Weights of a small GPT-style language model, trained from scratch on English Wikipedia.
Architecture: LayerNorm before each block, learned positions, biases, tied embeddings.
Training: a variant of SOAP for these matrices, 113M tokens, 3443 steps.
Each number is 128 + 32 x the weight over the matrix's rms, rounded and kept within 0 to 255. Layers, rows and columns count from 0. Numbers have three digits each.

# q: layer 10 attention query, 96x64, rms 0.143, rows 0-95, columns 0-31
# k: layer 10 attention key, 96x64, rms 0.146, rows 0-95, columns 0-31
# v: layer 10 attention value, 96x64, rms 0.11, rows 0-83, columns 0-31
# o: layer 10 attention output (transposed), 96x64, rms 0.0971, rows 0-83, columns 0-31
q0:157121189146110125111135151152117115166133116135040122173169184161131098107187161179169115052165
k0:179156126147132133082158136117101128134128131146000159160176143173146067119160143140172138125193
q1:153050109115078069083138088113134133158120132137109131113157131162138137153144111139110143150159
k1:154098152086092043107108081122126103148114119188136137142134154139076148122159120165047089136084
q2:163148207112101076143056115107186169109131127124128109176150094173111139103058206144098108125107
k2:137140120099112107151069121140193121129154082198140102152150117129099163052127092165144061131173
q3:135099162124132098118094128099147138172140190077201138120101117161162103167136113174139071177093
k3:125110113135153138101101119081152129189204088063166112125116146115132087154176109128106085103110
q4:096079133092120120104143085136162066115139158117103165128136136222120122098154175162091170161125
k4:144142128113142127138159130206100108094115132151126121133166148173145092101089140109085119169145
q5:117126159142136139072156108083130136098131141060128108108060166101199139153114156130203091130119
k5:096124169156131151115070104088125116119143143082172132186120086116115108175132093095175118114073
q6:101136076155110172225135153134095081127100122108141179124131067173077168130160184163089124095114
k6:182099115160131106199087144194105053065166101138148169121187188139137089140188129120099089091135
q7:142061076152130086140169117130134122049147107095125118177180141065159057128183171117119105087119
k7:135113105114088109176168138135104128147085070080113095167143140037167037110117167064128147155180
q8:117081158077084120117089107141089168124103141139125185100077082148190066088100148137164136138104
k8:131085132080116131100088155163151182162116137142138146114087091166102119070153151164152058144100
q9:141121150124157221112152105128136087168130137138121131151129137168149142188132127114126110087156
k9:186061136119085121128111138154123091165149178110124128081131158109092140136094150097131082121180
q10:076166102140186099114143129134159149102167047098163125136114116068089102101077123153177099146148
k10:068155076112171144099127135122139137083116145120181131164144129065122092150082124120160186137143
q11:107143147141119045131093140104179155201159206164185079102118158120084143199141175210146128082092
k11:163152099111161058161177147137173121185149069237106064151102159141069149120205069176109084115099
q12:109128091130186123170117157193135132130162127102177165069157142105097122123121195109159110122139
k12:074064142183161118168156133129121125159099095128134079154177108070095113120105157099140136126096
q13:115151099124102095127109105048090079109164139126188159132156186114169160133132170052155140132141
k13:052095172128120117106170049125074117161103109151186077170150155136097102102120135082149166130186
q14:029060193146111153133125101147173098186178144125129176087200088146189195142101149129145158114052
k14:153087202130105087109081169163080150139214068206145139100176119159098087159154161151141125085087
q15:101077140140192162082202167177146173166096149075108206151128136109182120057150159094088105187131
k15:118088158198123239116163193143057147119113133070148143134065105082157159137094146160171086164151
q16:131137124167121158108150175115164165099137123104143163114157193087111125078150126124100143164099
k16:135121162135143175161155109131129151115056146089141122139177125122193169162059106121161152178130
q17:141098115195146150081106155150091203097119091120108165136192160173160115167143085134128159157105
k17:145113144149136130158050146109091195145090134065096116094166092123103122187145108159081156166104
q18:143151187123160104224185117149106140157066172119077131117163122154141179094097101123130178149178
k18:108121177092120157170088157121127129143133155135106111086129061180054103129147149180147144184149
q19:117109155136122149151074171132123088128108076111125166169093150121166061151087126080166169109126
k19:111085139096087153128076145071139155162123135161138109133096166125111124118058128132093172119113
q20:111077126096123130090165127174098154086124160180144153129177150123124116120093162136143090146148
k20:100122122107162142139183160131074109149111137063160143164134121126106175107093186117150135121097
q21:115102189183143159138095132087149116104072133099148133121179137160095150166109099086098157113130
k21:178103119194093117133124092086069123114139167158116099086122131165073148180109107119099094112131
q22:127138122064167122118086086115158115070093108109140134058123157139126169114156102124104117115153
k22:042104096058201170110110123106168098124145095065110109104140157127041106170137139128101082099101
q23:149112143196156169051100121176127089168172154117155129158135172102170020079133098152131121143151
k23:149077163224096150064121138170156200142089156087144096177117164075140126161065187174124138165083
q24:076100159184183182104147124074120143129080077103111170127102146137072075134126168102114150141172
k24:112114170161131192105145155084135125128095060071087158173120126129114130135169159105097139135145
q25:184082175142089141089168165167126199129200093079098194092106188181218018144173149109137083147119
k25:151129153162087175106178136057069224096090093071147136145073126095152106165064106113129114187067
q26:126124094118091113148117122100161127153108115145145120152118113085162124164100100078150147145133
k26:116098130133092087134134129016181156171139106165149122098108149120137123101173163133134091091122
q27:102142106119186151100139138106129121131063156140089116140122131111171159124113148109141122110091
k27:138139185082184139115095156108112100127072176182153122103120094133134087132133151150121115087105
q28:158161124160143131176187106131140122110065204196120054033176078128122119152051120149147099160126
k28:146141114116126115102146109145071072177129128131128103023185077111136164087183063194128112060112
q29:162159131067127133077070120136132058100119140110180154123182090137089119125121163174130140155128
k29:123063116119204121034068097132149148085133102118182152126184139113098139102102147143091128104111
q30:101110117128125160112152145125114090171145114102093145163133109163093118103088091181143151194146
k30:077135123131133163130138145164093144188157220134162154115132107176158147173166136125100126191103
q31:151099163132154116150072077155086142096139150125152167129135186125105149172087125104214149163131
k31:119089179097103107113112111108180087107157082108159080175152091159112118087170110124118175075108
v0:065087110129107174099149109150190107165148159091160148134154134092134139138165112107066124071139
o0:134156185122113094120050125159150088159114086134128124113113142149103126167114149129130103066094
v1:133162137181065149113134132150115148143138129080130116150141111182115123078121066078149178072084
o1:127067111079148134085112086094131134141079133143124121140091142114129078135121105147036141189156
v2:141131138169121096114073070123116106154124112141098153110107127202132071136112201085157169092145
o2:126167067114189142135166165096174108145175133103146097181097118104135172144155123176121053125056
v3:114202125163080106144147169095171124125121165104190160117195082086133113153120076116128137071144
o3:110108165109105141141065111168068126176165051137152103142173164156121155114117135128108141138171
v4:128019171125150114113065104152152140158133228137135101082147119052196124051155157162023135143132
o4:176225160198151129166100156124089167130141040132147131129184162110121139194148122080150173082121
v5:133097106122152136130115131143103150100153119158156076155094141136109112099115100129180095130150
o5:102140125137083117160151102126140133130116125154051195134132109121120176179138063130140156142148
v6:087106058115207161130161097134107156115181133133103172185094167125141136198128131099120073167112
o6:113164148133066067106111147150118055135156133169118118117060112168146118144155098156165163153129
v7:122082186079133113156159141158109185153133126155077037144166159195114133130163100093154135125072
o7:154176096108138096078129114113149180052070141112127141181168128131114119058132140113087151220124
v8:156166164203146146091170136122106122128108118165149137185165042173124096188089105093148123071135
o8:100108076003125171136090114122205083137074129074091129140134175179085185093088169116074140155192
v9:112187134074177109149078121112103103114124175134120186125050183091140147155107193086044038178184
o9:152160128183138115125103182168160114125160167147081160078144172065110114157074079141194252137074
v10:142104098078129220097131156071166121089134119136132038097122110119065153125133089149128130137114
o10:035152177145076085155154130112116163156090125151162137197143071087120124108128087109128117103148
v11:088123115086181148163135088071123070069143146150153117082134206111136109162142123155149158205128
o11:093127146163068138121165138177103157096150187079101161140114122075091127112124161097165184057159
v12:130076098088106137170182195137179114116144138104137090063122200143108148090157123096113138150099
o12:128137180182158116110110118139102167109124139156128112195135135096111094109108149119131170141108
v13:156161133143140117127128116122126113153146134140128116159163087068157066157082095128112105118132
o13:145112122141133078118129122148115113155198084119101123104164153165131153134160142144162114118137
v14:171145100089108115095106094088120167076112174148122064164123210137149106157144124108165171157164
o14:110123109191117160148211163148149174132118136107068183139172146107119138069103143118147017129086
v15:136107115097155123147015116079090125113156111135132170050119138132139126054101121107105112136171
o15:128142118160105148135193117162099109124186158180168149163164115097132174140148061118174173097139
v16:145194136148157072132115102170129166102112090119085185106107171110116146123064091118152096169188
o16:091110176158170063141144139104180076130135145091110126129112156083105106171121144116171119148094
v17:154048159082101112138127119144137098102061096167152166138175141144203054230179137119145141105177
o17:085171137140150108116161155138167130104187200051125144113179139171131182066101155100182070075140
v18:117110103155098122065137151149125096081155104129088062126126143125171098107109135139164127155136
o18:165155081129159197159169099133086177121101173115127161141094115124127131145129111148119167147138
v19:156121155165092035099144177129121166144141172047129155106106112145147173084180152087070119151155
o19:211147154181150193157129124127130125150094144134138110143156154096175129123110175102138146129074
v20:179097157082154085104145094089132149134131160127097080170125122117164129169166095044203132151161
o20:172156127171104074151136119150193129068129118122110179129135125122134128037170212131072080114137
v21:125133062125138130087126149179124142149153125205205107126118117093157129155140128135128128154146
o21:146122113133129178129141117203046108092135095144145166149114120178115150163095153134103171160165
v22:129113076094097111160145149087106154115184138115102165170158154133066134100157108144092180156128
o22:122150160138131140114070121175071124122123111157175123086152153108125118131157138143122127124092
v23:110059112085126092064070081181100116190115170133107147147112149084187130162098170176156088123140
o23:167185084164133147144162150129149113140140119125119167056111085158141186137146110125137146115137
v24:124153071131143118107148134136079125106127116142175130145113098100128166118095117136151084134118
o24:150084108113076161126134106156104059112097085139073136072108101157133107135103144109134147100132
v25:166115119093174082166118141120096196118128167137172145085129158135149111142166104115113103181213
o25:130130185217061094162090117157109063094157141089105138123149135061141150129165138095196157117128
v26:117100147082176093117138095131114197138116164129126189159107086084112152168133146129108143128161
o26:118151168129118069085062107142142052172151113158091080109141161160033120097110187118165105155068
v27:176142131144098129104155149178123155133115159115112172216146121138094160178143145093142182125128
o27:101119181153145094121075120114134118167101130155126111105123162156127100100068138135070092205091
v28:120160049128163129124089130076154106093129124153137098092128109088105139153140163117142122114078
o28:125070152116108122124173169139123125107183096127151112113172093105130111104168090204148111172140
v29:095085148163140074132121095144194102123094141089186144129085151174209108145130138150096126086157
o29:163175114117139141150152152134156120157142153143099110139116135169149173124167189112158117084128
v30:082149153174088170127144173085141095160146095157069137154157133193136089145045095136135106132105
o30:093132104045201079125141156108160073172113148105147102113137097131114136112146118170124153118106
v31:111118144137118085116123168067138098093083094089090088158141130153120093144138135140176159107121
o31:184120145090133120149113116109166148128125165121119085072120094113093142101102173147137048106123
q32:107159158142196108100111126200154093130136110102144095192185106094174155076070157089157166091144
k32:120092083106165128097129192106123118083087141128127096147181096105150126161118167112150203164140
q33:119180078165156106145190142154097114131123077119156140130101122095127176089123167134161167149185
k33:103152095134132104096198157159107164146114084026163120132113156062100154106127162131188212166191
q34:173093168100196181095139131181123157140135111109138189083201086149118082184166179087127102137099
k34:118063141145176132103113111124122127098165063084097169112160096172123137119183144160130098101078
q35:123131168129118118089158136125072072136139102114146156122126151146131037117145163134132165136194
k35:186128101170120173098144109123121182118129141105082135149142204125118097160103141128110144164112
q36:153156097178122140138113150106128145151148144053127148160188124132093060140117114174115129162149
k36:132162072196120174117069117067166207144124136117119179106125138101143068167117123176126174121158
q37:140137062082132095094145102138102080132137136169143141124180107165167099082057129113160132117126
k37:156109102132099106050185133166121108099141196145120148126149090096154110101089142124143128167136
q38:153176086051136142142106080153121190125107098138162089040130153131054097158111129104122142127181
k38:174139043112172060110082096136113138093188106142102121088131145131089103123139146145085138105102
q39:148153101126094132118154136162149191111106076137104164095124142122092094115143173109147094144100
k39:157181076096180094085149121136178137097110068114094147115162120173106071129125153155106110188147
q40:125120093117129090142181157196115101110145130143140096132163132122125095103167093134158106159184
k40:123151099167155156104171124162078170122088153107129154169122190109158090123112124151122167152125
q41:141094166114100129198102130135138158146173148112140110096108136114132117132115136150142106100095
k41:150095096096125074169103142126157175180147115128138080109103147114143152173078110140152074097109
q42:157126126119113084170161136158131162148081159135119112152154135125095099143148145191167099108104
k42:144177096092138083113153125133154080098164124163127143104106114104100105106192128109099083103142
q43:137104096147123077096096163152120116132138117105163168199155129137119178132149123066059130122187
k43:120119121182159119107083102105149169096112136102129147170142106137112200167130097086077126168159
q44:166133100095090087147117119106180116112152131131186109128122159142106105105151107135155124157092
k44:141178130103107096185185127149137142122153112173124091097143166138136123116100080097119162130185
q45:153132097081185086154160153108169135149091119120136115078136132131095128150110169103100161187112
k45:145109099084175069178074149142167118163146105140094113139120094142065087105162168127069128100106
q46:090056127096070099113093141147159152092091120118127151165170061071135118102076136117123140146111
k46:098089162107107114133037137129138166113095164144184157097162105074116143124084157134083112159077
q47:115130117093102158100108175115135149095083155121160095126095075074212113137121096099137105113100
k47:155123154107128162133107166149078139116129122085165146087089081131149121112111136163161078114052
q48:150123105137120166157110120064131103106100181133163084178161139130109118155083202135080104162125
k48:123147087101105120171099150117182131090089173136146116129153117212139139160097094111058094138165
q49:146179113106086131138165103088145182162175109143119119127126123150131166141134157140123086101115
k49:143135113108119114136175118156111087159180109180133156099194151129114121104184114134114075106187
q50:116095176138122153069145163110076067126142118122105107137109140168122174062101136124142121185169
k50:095097202121107148056133139106094155120135120072090179192103082133128128136099181078114132132123
q51:100135094093112064135100185190117183114170121166150119147108081180137209126110141168180130160076
k51:060104067078111093166133179175161167116154118178149111114132080145166193108103149198133127083164
q52:162111175133146091143109139140165145088102143144146130133146125170122131092158150163150113161137
k52:136103119141091110151142134150203153093166142121162143155168165113134143103123079121099124147121
q53:094144124115113169093155137196129039178106135120093123131170127125167151066118086093137168089175
k53:087079123164113179161144154082046094156076153119106145113093165114126161141069138086121136200122
q54:119150118180116093115097217121106116192149102113137106159125186157110138134155141136116100138162
k54:100148128187098150126141155084165125202143097150116176193120129132169113161141177104135128144116
q55:165119165091124113106102160156152133100163119105070088120041117113154151158135088098142110118109
k55:141163146107102102144084113154154084106098154093101146150124163130127166171108115116155153082123
q56:144134088101102102160092152118100149140122140147103078123105087105132126115107114119089174122142
k56:147168096095105116159168156162088186114066142168163139103073115116148142138113121162115178163127
q57:111133134077140196128104095094128141161158148188182180128119135150053124170121164174136101167087
k57:108114140107125094067125125112147098138182083190159133134149077162061115031135117126091114089141
q58:185115145122133150182205148121088096148141110097122159127137114161149121156159096110167112157130
k58:091113175112146093162091079112143130137147164152089102084114139106151105109131105082114139111139
q59:138147107122182120127111121181142179126163076104141130124119171127150130090139171160089156153123
k59:110116089142154159121131193146146197139145126084131126077067139158111113122166191114080103133121
q60:136123102098107123180095107156066084081121114108095139142133148144099124167113098081130130121074
k60:185086125139124169116137095116098120159175147151109135099105090152115193136132083157098156129111
q61:122084116147056157141108127120155134096155135156143129113092143127086158168136117126092118099119
k61:176090153120093104133113109126120130100148072121180140117126144115075143086112108114104110109128
q62:070137140073160142106107128097112134088129123122146150162160089098094143154084139096143098174163
k62:117129129076125142123129163113158121101167122126166147120181115114118172072131143143132080104145
q63:118133110119134145129129168145097087126109116094121145163146140084130101059121087104109105154135
k63:144095103130112134131153127078151182163073179085138134154130147130136082105070154112114126177150
v32:101104150131145161121105067134139159083127096155110110152159158090096101118150127179108157140142
o32:171164138114087164166112122124173115110160117101106151081080108160197161111145136134122097124100
v33:112150068177112178112129076161112111127133169166148078104197189151134097182131171145154123141038
o33:154123103123159101105031154131157033117151192154189153090164121143126149143124094150113208163154
v34:137159144080204092136102066077072199126078159152087126152217129174069176128129116078183137124112
o34:110100104177120144142148100187086083129129151138116158081195116102103131133130065155045106141111
v35:173123140081083118071186119101170092114090106082176077152152085162124152138180102140147157222168
o35:124096193186128085089102110139107109147124171161154031137174113097093054100124117134146091104075
v36:115214115156115185143044133163118114170119126125129129143085098103178107130115083069088110079161
o36:106106103124104080096073148130133198090092121150121133160085093117151155151035117145099074122076
v37:107110138143095116157126192135144192080140159140188186098137133116118118151152094148125086165127
o37:134117074096102147147060116115090214140130092141101129138121152102190136084159100153109143110140
v38:113148175096126149115089146099139153119131176096089083152186140127146117169162136124157086116110
o38:088112139111168139147103118137163131131119101108078106083158120123103156093107155134102110091148
v39:119062088149082177151067163111086087132092111153161155110183099130142093090122104167126076120137
o39:176191126145125110145133106066141123130165143129131091103105104143210085071119179106177119118087
v40:125075095130096159122140108169134166129115133157120105142106088117115110170172181112173120091135
o40:103155090099138120128159141109166129125107137082130113114086187119204112131134144129126156045148
v41:105165139162084095103103156122093074114129116144095144125128076130143127182086141073124056121109
o41:129073074137198116121104138133128133123192108147123222179169048130147095172156137126091184157116
v42:103158186173089175148146095187130178163131167115115106124178097165136178101121111136127118131104
o42:155074131127154117112105124084151113117137083095187116123143084139076083139116119146077101153129
v43:081133085081129201183104104101092103147163130101106068138094164111138153060116152138132118143054
o43:174139155113164134190113169097161112059074122213089194158046098112188122171085152071112152111110
v44:088101082129123183109127140106200147156127112105147143134128106098122161192132130166184101111139
o44:124198079128131113134092154122083185112172138142138118113138157107149138142129124138105117056117
v45:119148089126120166101142156156135087092123148125144111125143177097149162095151140117114114134147
o45:134109126161124076127132160114098076096137137164122119126109090134122126127086168113122140105140
v46:116165118109129120075166097148082103120141156116110155147166140104118127186125098139202115142088
o46:143042130122088173056090172157059057115132189090136123116141124113151152102105122165128181149134
v47:122173191140086116091183112114108128114141116109098107185122125107146132188134085119162104173094
o47:142127129108184197088134106149179125112181153116152184110150158146098161099090131135152093112180
v48:116134148150123119068093132170150140174091089122163100110231126129206107075136102175147153124111
o48:122148175142141119128139120146117057136144126149123113085108099135115125094138148124185170103170
v49:169145128143184099173104180075091153124150154107131119159086178143154094105107113100133153068097
o49:145156173151131183155097132129165165108079096126091163157073163092161189177133101108181112154117
v50:189092123132181125189166174133145106181079110094135203188124145104153157211155112098035148050111
o50:207137127166143095070135157189085191128146111166143068081087124151150184204175067137098080149113
v51:090133112089084074167165142106134124126117128109137150115109147155110075086027150101116096127117
o51:142107119108136080086184135120132102151117117121073106108092165167090102132120142137152085142159
v52:186092143097099194160141129075119125097183094100127074155078173126179097129121111133050144112151
o52:085195144145173095101110143161205181063108124179082090131108105105129137131134154129221114127117
v53:071157112147144203136220171219152094134077097107214121098133156125156152135109171162078111131091
o53:145103162083100065146109148097077076130129187149164060159140069111129201140119113155082122103163
v54:111071159087077159122140088128142185110185156105133139174082121047171163144177108092116128087131
o54:118124125129172153158156175162214206116129107106122156178169159095183131193118147173109075085183
v55:180121113140110106144130118102125185112158102091130147127091170110123165145112111112081129165120
o55:101140101129145160147088179157165179104184096202158137165049124096116138153138120128089177118143
v56:143112188141128069152136112151107141102121100122172141092131157166144076139144123122163157181183
o56:118116127104100158062141122130175132146082101143149110078112152120136088072136131126189161146150
v57:154146090092136161162202098114159096158095128179150120180146081089088112180106121135181118070167
o57:139147107178141129084145144163099085107089189108133137109192105142171094122182163169172145124134
v58:113127129101122147136127146138131169142161146086130112149145090103108168055112089102128106130139
o58:135111146133166154139173196095160147121149102186090147168126106093117108110161146114138075108122
v59:185143169171107131117163154144156148116121142152107123120152102182137135170143101080085139094143
o59:138132163128169107115111118142125169087147133124100128127129066112175134137144088125154106096073
v60:106125108089092122107151099111077130116164116093104144102123190154097157103141109026144124132122
o60:159150158099170150173146140129158180156145157095162075128135121075115106142098143136117143158167
v61:114127128141145088157175157112145114150078107102161154022174105145120136142140102109063146161125
o61:135113127073141140120142136149072109136099161137120102149130081151096150071112138089099204112147
v62:075172107128060180118161096142151131147131137149118066136176149145086138128138102054200150131035
o62:161096130145126096169086145116097105112083170096116121085178142138119099145094089164113153147196
v63:140135102115054124095074158159161115117186111118139173068157128134135062169156107157092161168138
o63:143095074150113099128115171117167161178105075139115117087133135192108138151172179103120152116151
q64:175103169140107086216145137079140102150155131104099081172103137117111156161084144089087122122105
k64:161116146163142136173156114091154110183129127141140071149135157065102185155140094126116078102108
q65:154113158128138084104120106139152161048093146102135117121134118130150133101142038162195119133121
k65:164122191117139133085046120123073160099091151133134129107090120161129139118115072154147062128158
q66:055120155125083105153115115134131168123112130100077088157075114078137140136106140120150089111146
k66:055105151100132118092106129080155170150149135128091100107078144116104158173131120113168108089094
q67:128147170092110146085156150144138131127086133123081100127104137136169141070143124156097144153154
k67:160107131110078197083154170149109143153087163098120160119131105107163119148134139129185168171126
q68:116111109170118113139130142154116120159138087104144186160201121122123092132144111119067099158136
k68:117115153205123113117098123125097177141125113077085151176174153162101105161133106170099069166066
q69:147148061133173063086122130162128109168168117103169131145147125039123149123116100133157150153135
k69:128178093153114056119126135104091137140123130111113106158116100083109139104104108121104179144142
q70:086164121128123137162124120163113149177117127185129155173104118161117148118108059119125185151130
k70:121126158110107115169133216099103127130161142166128122168083133166112173111112082136078170167146
q71:148189090102059107174115162155137174133135151175146088084061200147137148142087076150178115153092
k71:156158100095074071193121197141137141120135142142211063065051162159129169148152091128136088126074
q72:159120113131094148078070082126124130102093151063178150129168200166075162164113150107112130111165
k72:120106086101124164160080082116116115094116154093150107143167158150058122146119095143138144089168
q73:143152157092081099123125129160103128081114083128119156159048081089130175128112107148092111145098
k73:086131135095130083121073174114140136086080136117176182143146055106137145080155125117163107139092
q74:097149136117117136091128158161058118106113120133156165113154130089141143107158106107134091123123
k74:080124151145110126144136169116077118096144102114122180146156110120152139132129116084122109099132
q75:085143130109144103143160115094110080089072112119159148215178092092171117101074158131155145100144
k75:089093100114141118105159130096070136126111159151161131152149092109135147137052120116168135137126
q76:165149072136135112157116155128140074098117098151099189128107166157087111137145106086108134105118
k76:161102134173134151129156133111124043139127131149130148105122150149069127143151154095127142127113
q77:096115150178077067139195148101096122190103138097135079133144131152193138133097110127177090141131
k77:084091133154128116123115089117095108151155131170130099104096104136150182191140152116090145119119
q78:165099151147103160178165088160099171131114120072121179156097153165140063155100106158131107120132
k78:156120138131151152191098105090125151124136149122124106119136105189124079141137102144152122163114
q79:109110080053100140134095150126158132119134121107175132151163145117158147151144128134111119100143
k79:129145115087166143112128127174147133098098124090107127141137120153120179118113163081091151135142
q80:124096126157095065095146088168124110078124147158139154132145153118120137160113179138143165136174
k80:141168118128067136086168097125122121117085102147098158118158134122128151161067056144134147161118
q81:152133204153094106111093133123095135093171152110133116195164109127170090123185101172130097134137
k81:159105139104111110141102120088136117126176092126075117140193186092155117117140107132192133118149
q82:138117128176115116114122115171149121091128094072120116190131109141146087045118189099149159094169
k82:103124156149141164132171086118106188109125097133152151200129186094131096137073141143167133155131
q83:142117125089159102128164125163135151152139113162140107084131155135125114156079160115105091164166
k83:136097103104144128143127112206125158113100128170134127095116151131108118092106139165078127074139
q84:112144155147157081130119135122135149140180133159098140126120181156105150157156126166116116120161
k84:161134081181095130145122156114129130120146116151093109112142164096116117094154085149136128129139
q85:128163129149179182099145136084138112108081093097114153113117189086134111155151095090141153139141
k85:164155101170133209110144102055099151110106118088135104117082123141081136150106169077116191107134
q86:148125151090122154133063148112173167116121173134131169093157153120110086126087104133109163106097
k86:191144161055104124142081130139191102175146082207109125104156086171098112090126104122077082065095
q87:108123156163129059137062149143101137148134111134168107099122114164166168151151089110097150074077
k87:119081099132163081145151085160141113129150064107127140138149120135149169166134046122107152084141
q88:132115158148127148077092134137137152154096091165152104119042115124147145152083090105145171132086
k88:133129128113154142117051164088138143128104146141162141102091112127148134160136135118136168089038
q89:090098093175189128113100136091179107146105166171125109122169117156064101140110125148098099136141
k89:117133108140159083152154116140153063119166152160113156126168144166063104110161130144077079070140
q90:126135146140154123106106139105148145193116142139117120076129144105068096071101155156145079119103
k90:164140043119135096122116168137078122122205093137115135098106123112087120080204148121151037084119
q91:101111159121107104201147123109129176096107114159141090128084103133113125159114118125096156130069
k91:129136110106187115139094155123165155141153118149165102100146140110143092151115119122151142103134
q92:129159134129117110192144103070141127133127136163124102144125128131188180135131153150154081158098
k92:166133107124125088140153155142189109131155143160131121137107107088181166119122113139166076117161
q93:132171130102104164143144102109185101137150123152132103086116088090160044087113176126142112106074
k93:144217122111144178114137151153113155145125113133142101109082128096166043129089147144158105142093
q94:141187115132133093149081157140123120133130099143193153155113104129160112163169139168083172144149
k94:112168106145160130166068113100174145117198104138148175167135099160148123146134132126132159156120
q95:126118115134106198160113168129132202128067082087132112122135122066119148151141155139146177183161
k95:121128128126135131138085133160153185114123101042147179090098092121136174148122164180107139112103
v64:124198107107105137128110163165095131177123173105128102176150131151142114157169161073133108150122
o64:109097112107119157169176095143144155154135143138066122062047140150118154142085136161200118091123
v65:128169126159102130168117191090136120094097110132140159132135120137143102095077101085138126087119
o65:121095187142108143110115065106114137114084141103140076124080103064133155121183110149077158100118
v66:154146152074117173136121113127117114150171125148115159154118133124183097133155068118125125109116
o66:109081108165144148141180132111115128106133092108139130157119151125135156108136154116116113085089
v67:117104118132086133151165128096132129095147138076177114173106170132165150133160126164107115098071
o67:115086164151198112111167149162089130097193142142170114125131120097146162087130133105065157126115
v68:114147138116091132105096125148112142143153151091053181112112127098090113097194052024091180101157
o68:126111137103123129102122190046117171160124073114063066155070129150143173147111107118149074155104
v69:149124146141156177158129116066134110118114097158093179124153144121149171124100143114145121093040
o69:089120148175075110154103128136094095175124137116184060126162176119131130134154152145115127054161
v70:105128167121191149159118163163115118145161105128160179142121143154096131144150088194100121147171
o70:144154069159174134160161144102171149076098158126092170175125150102162082118100156105124111133158
v71:088128130160087143137096189198188126184123144109108152148081162150156150123113103135063142119074
o71:121136161110130167146160179073108188125130139076104137105069115113121124116182215106177062079122
v72:190145150114157071145148146099157110109063146113139135096160171127129134122169183155133214120143
o72:104071107143132138092115135104141098144191116151141115091131057146139054200093113174123120145140
v73:106117143168151129176122149181095142126154189153064127049124165146122149045100091063100110146127
o73:127128083082078120122143110111142208179127077125110113146076118130139137174150134147141141120110
v74:135167154138099107187092117123128130138126155139147184138113156130149137121077106138136110093153
o74:085087124161137147129129197087132145093122140170161100132170083142099142104138120129159181130186
v75:105102102105148133138152128069117139137111130146137128083138147107104114114061106082174135159122
o75:134158121121144150121115132144130115141130073091128122086144160124143128127145182148101061125125
v76:107113104093141142138195087137150153137131130075075143170133115138062151150130138134163124125138
o76:131140115180132129115097162167086135140124144152106127105141133088133122128115091114173141124107
v77:132128102093090159140120134124159126174105087145148124113151170077179171109102123095115089147155
o77:081120093136089177086119127134082141161158142121146094145157159139104075099141116172111159165155
v78:105201137110109156155156097095144080075103059114103106121111166085086159128111102179103123123159
o78:135087134155162166108161120172106152132144073145159133148155132179145112072111139088091096138164
v79:163082165138135109093079106109123128174114164152115114078145101181097105094097162174159131079121
o79:156118088098091101150121098149152123121077120128126132083131118092140134168105121111079157137137
v80:189126054098130180148145164124083100198105067096166140173122073119088133065142183111120180113065
o80:127157109171112088101091076101142071096138204141100084073068141162118140112174108124089123164153
v81:144132162135119147076125171123149134169098143084108136128158105115113131138157082178193168067108
o81:104151148102142121157149133142161116117145176177129102134079106126097134054087123078135188153104
v82:189131143197120154142143128150126131121150133158129120157094135134107125100147116140117106094118
o82:111177119120119123159186104098094108120114167119121147158063127094132103144140109038098188125102
v83:101185123112156109136130167166149133145111121115141129164090127201149123099152110135086117165190
o83:194122104126115139131135152136111175119109123139083139089115096111106117132085162146152099106107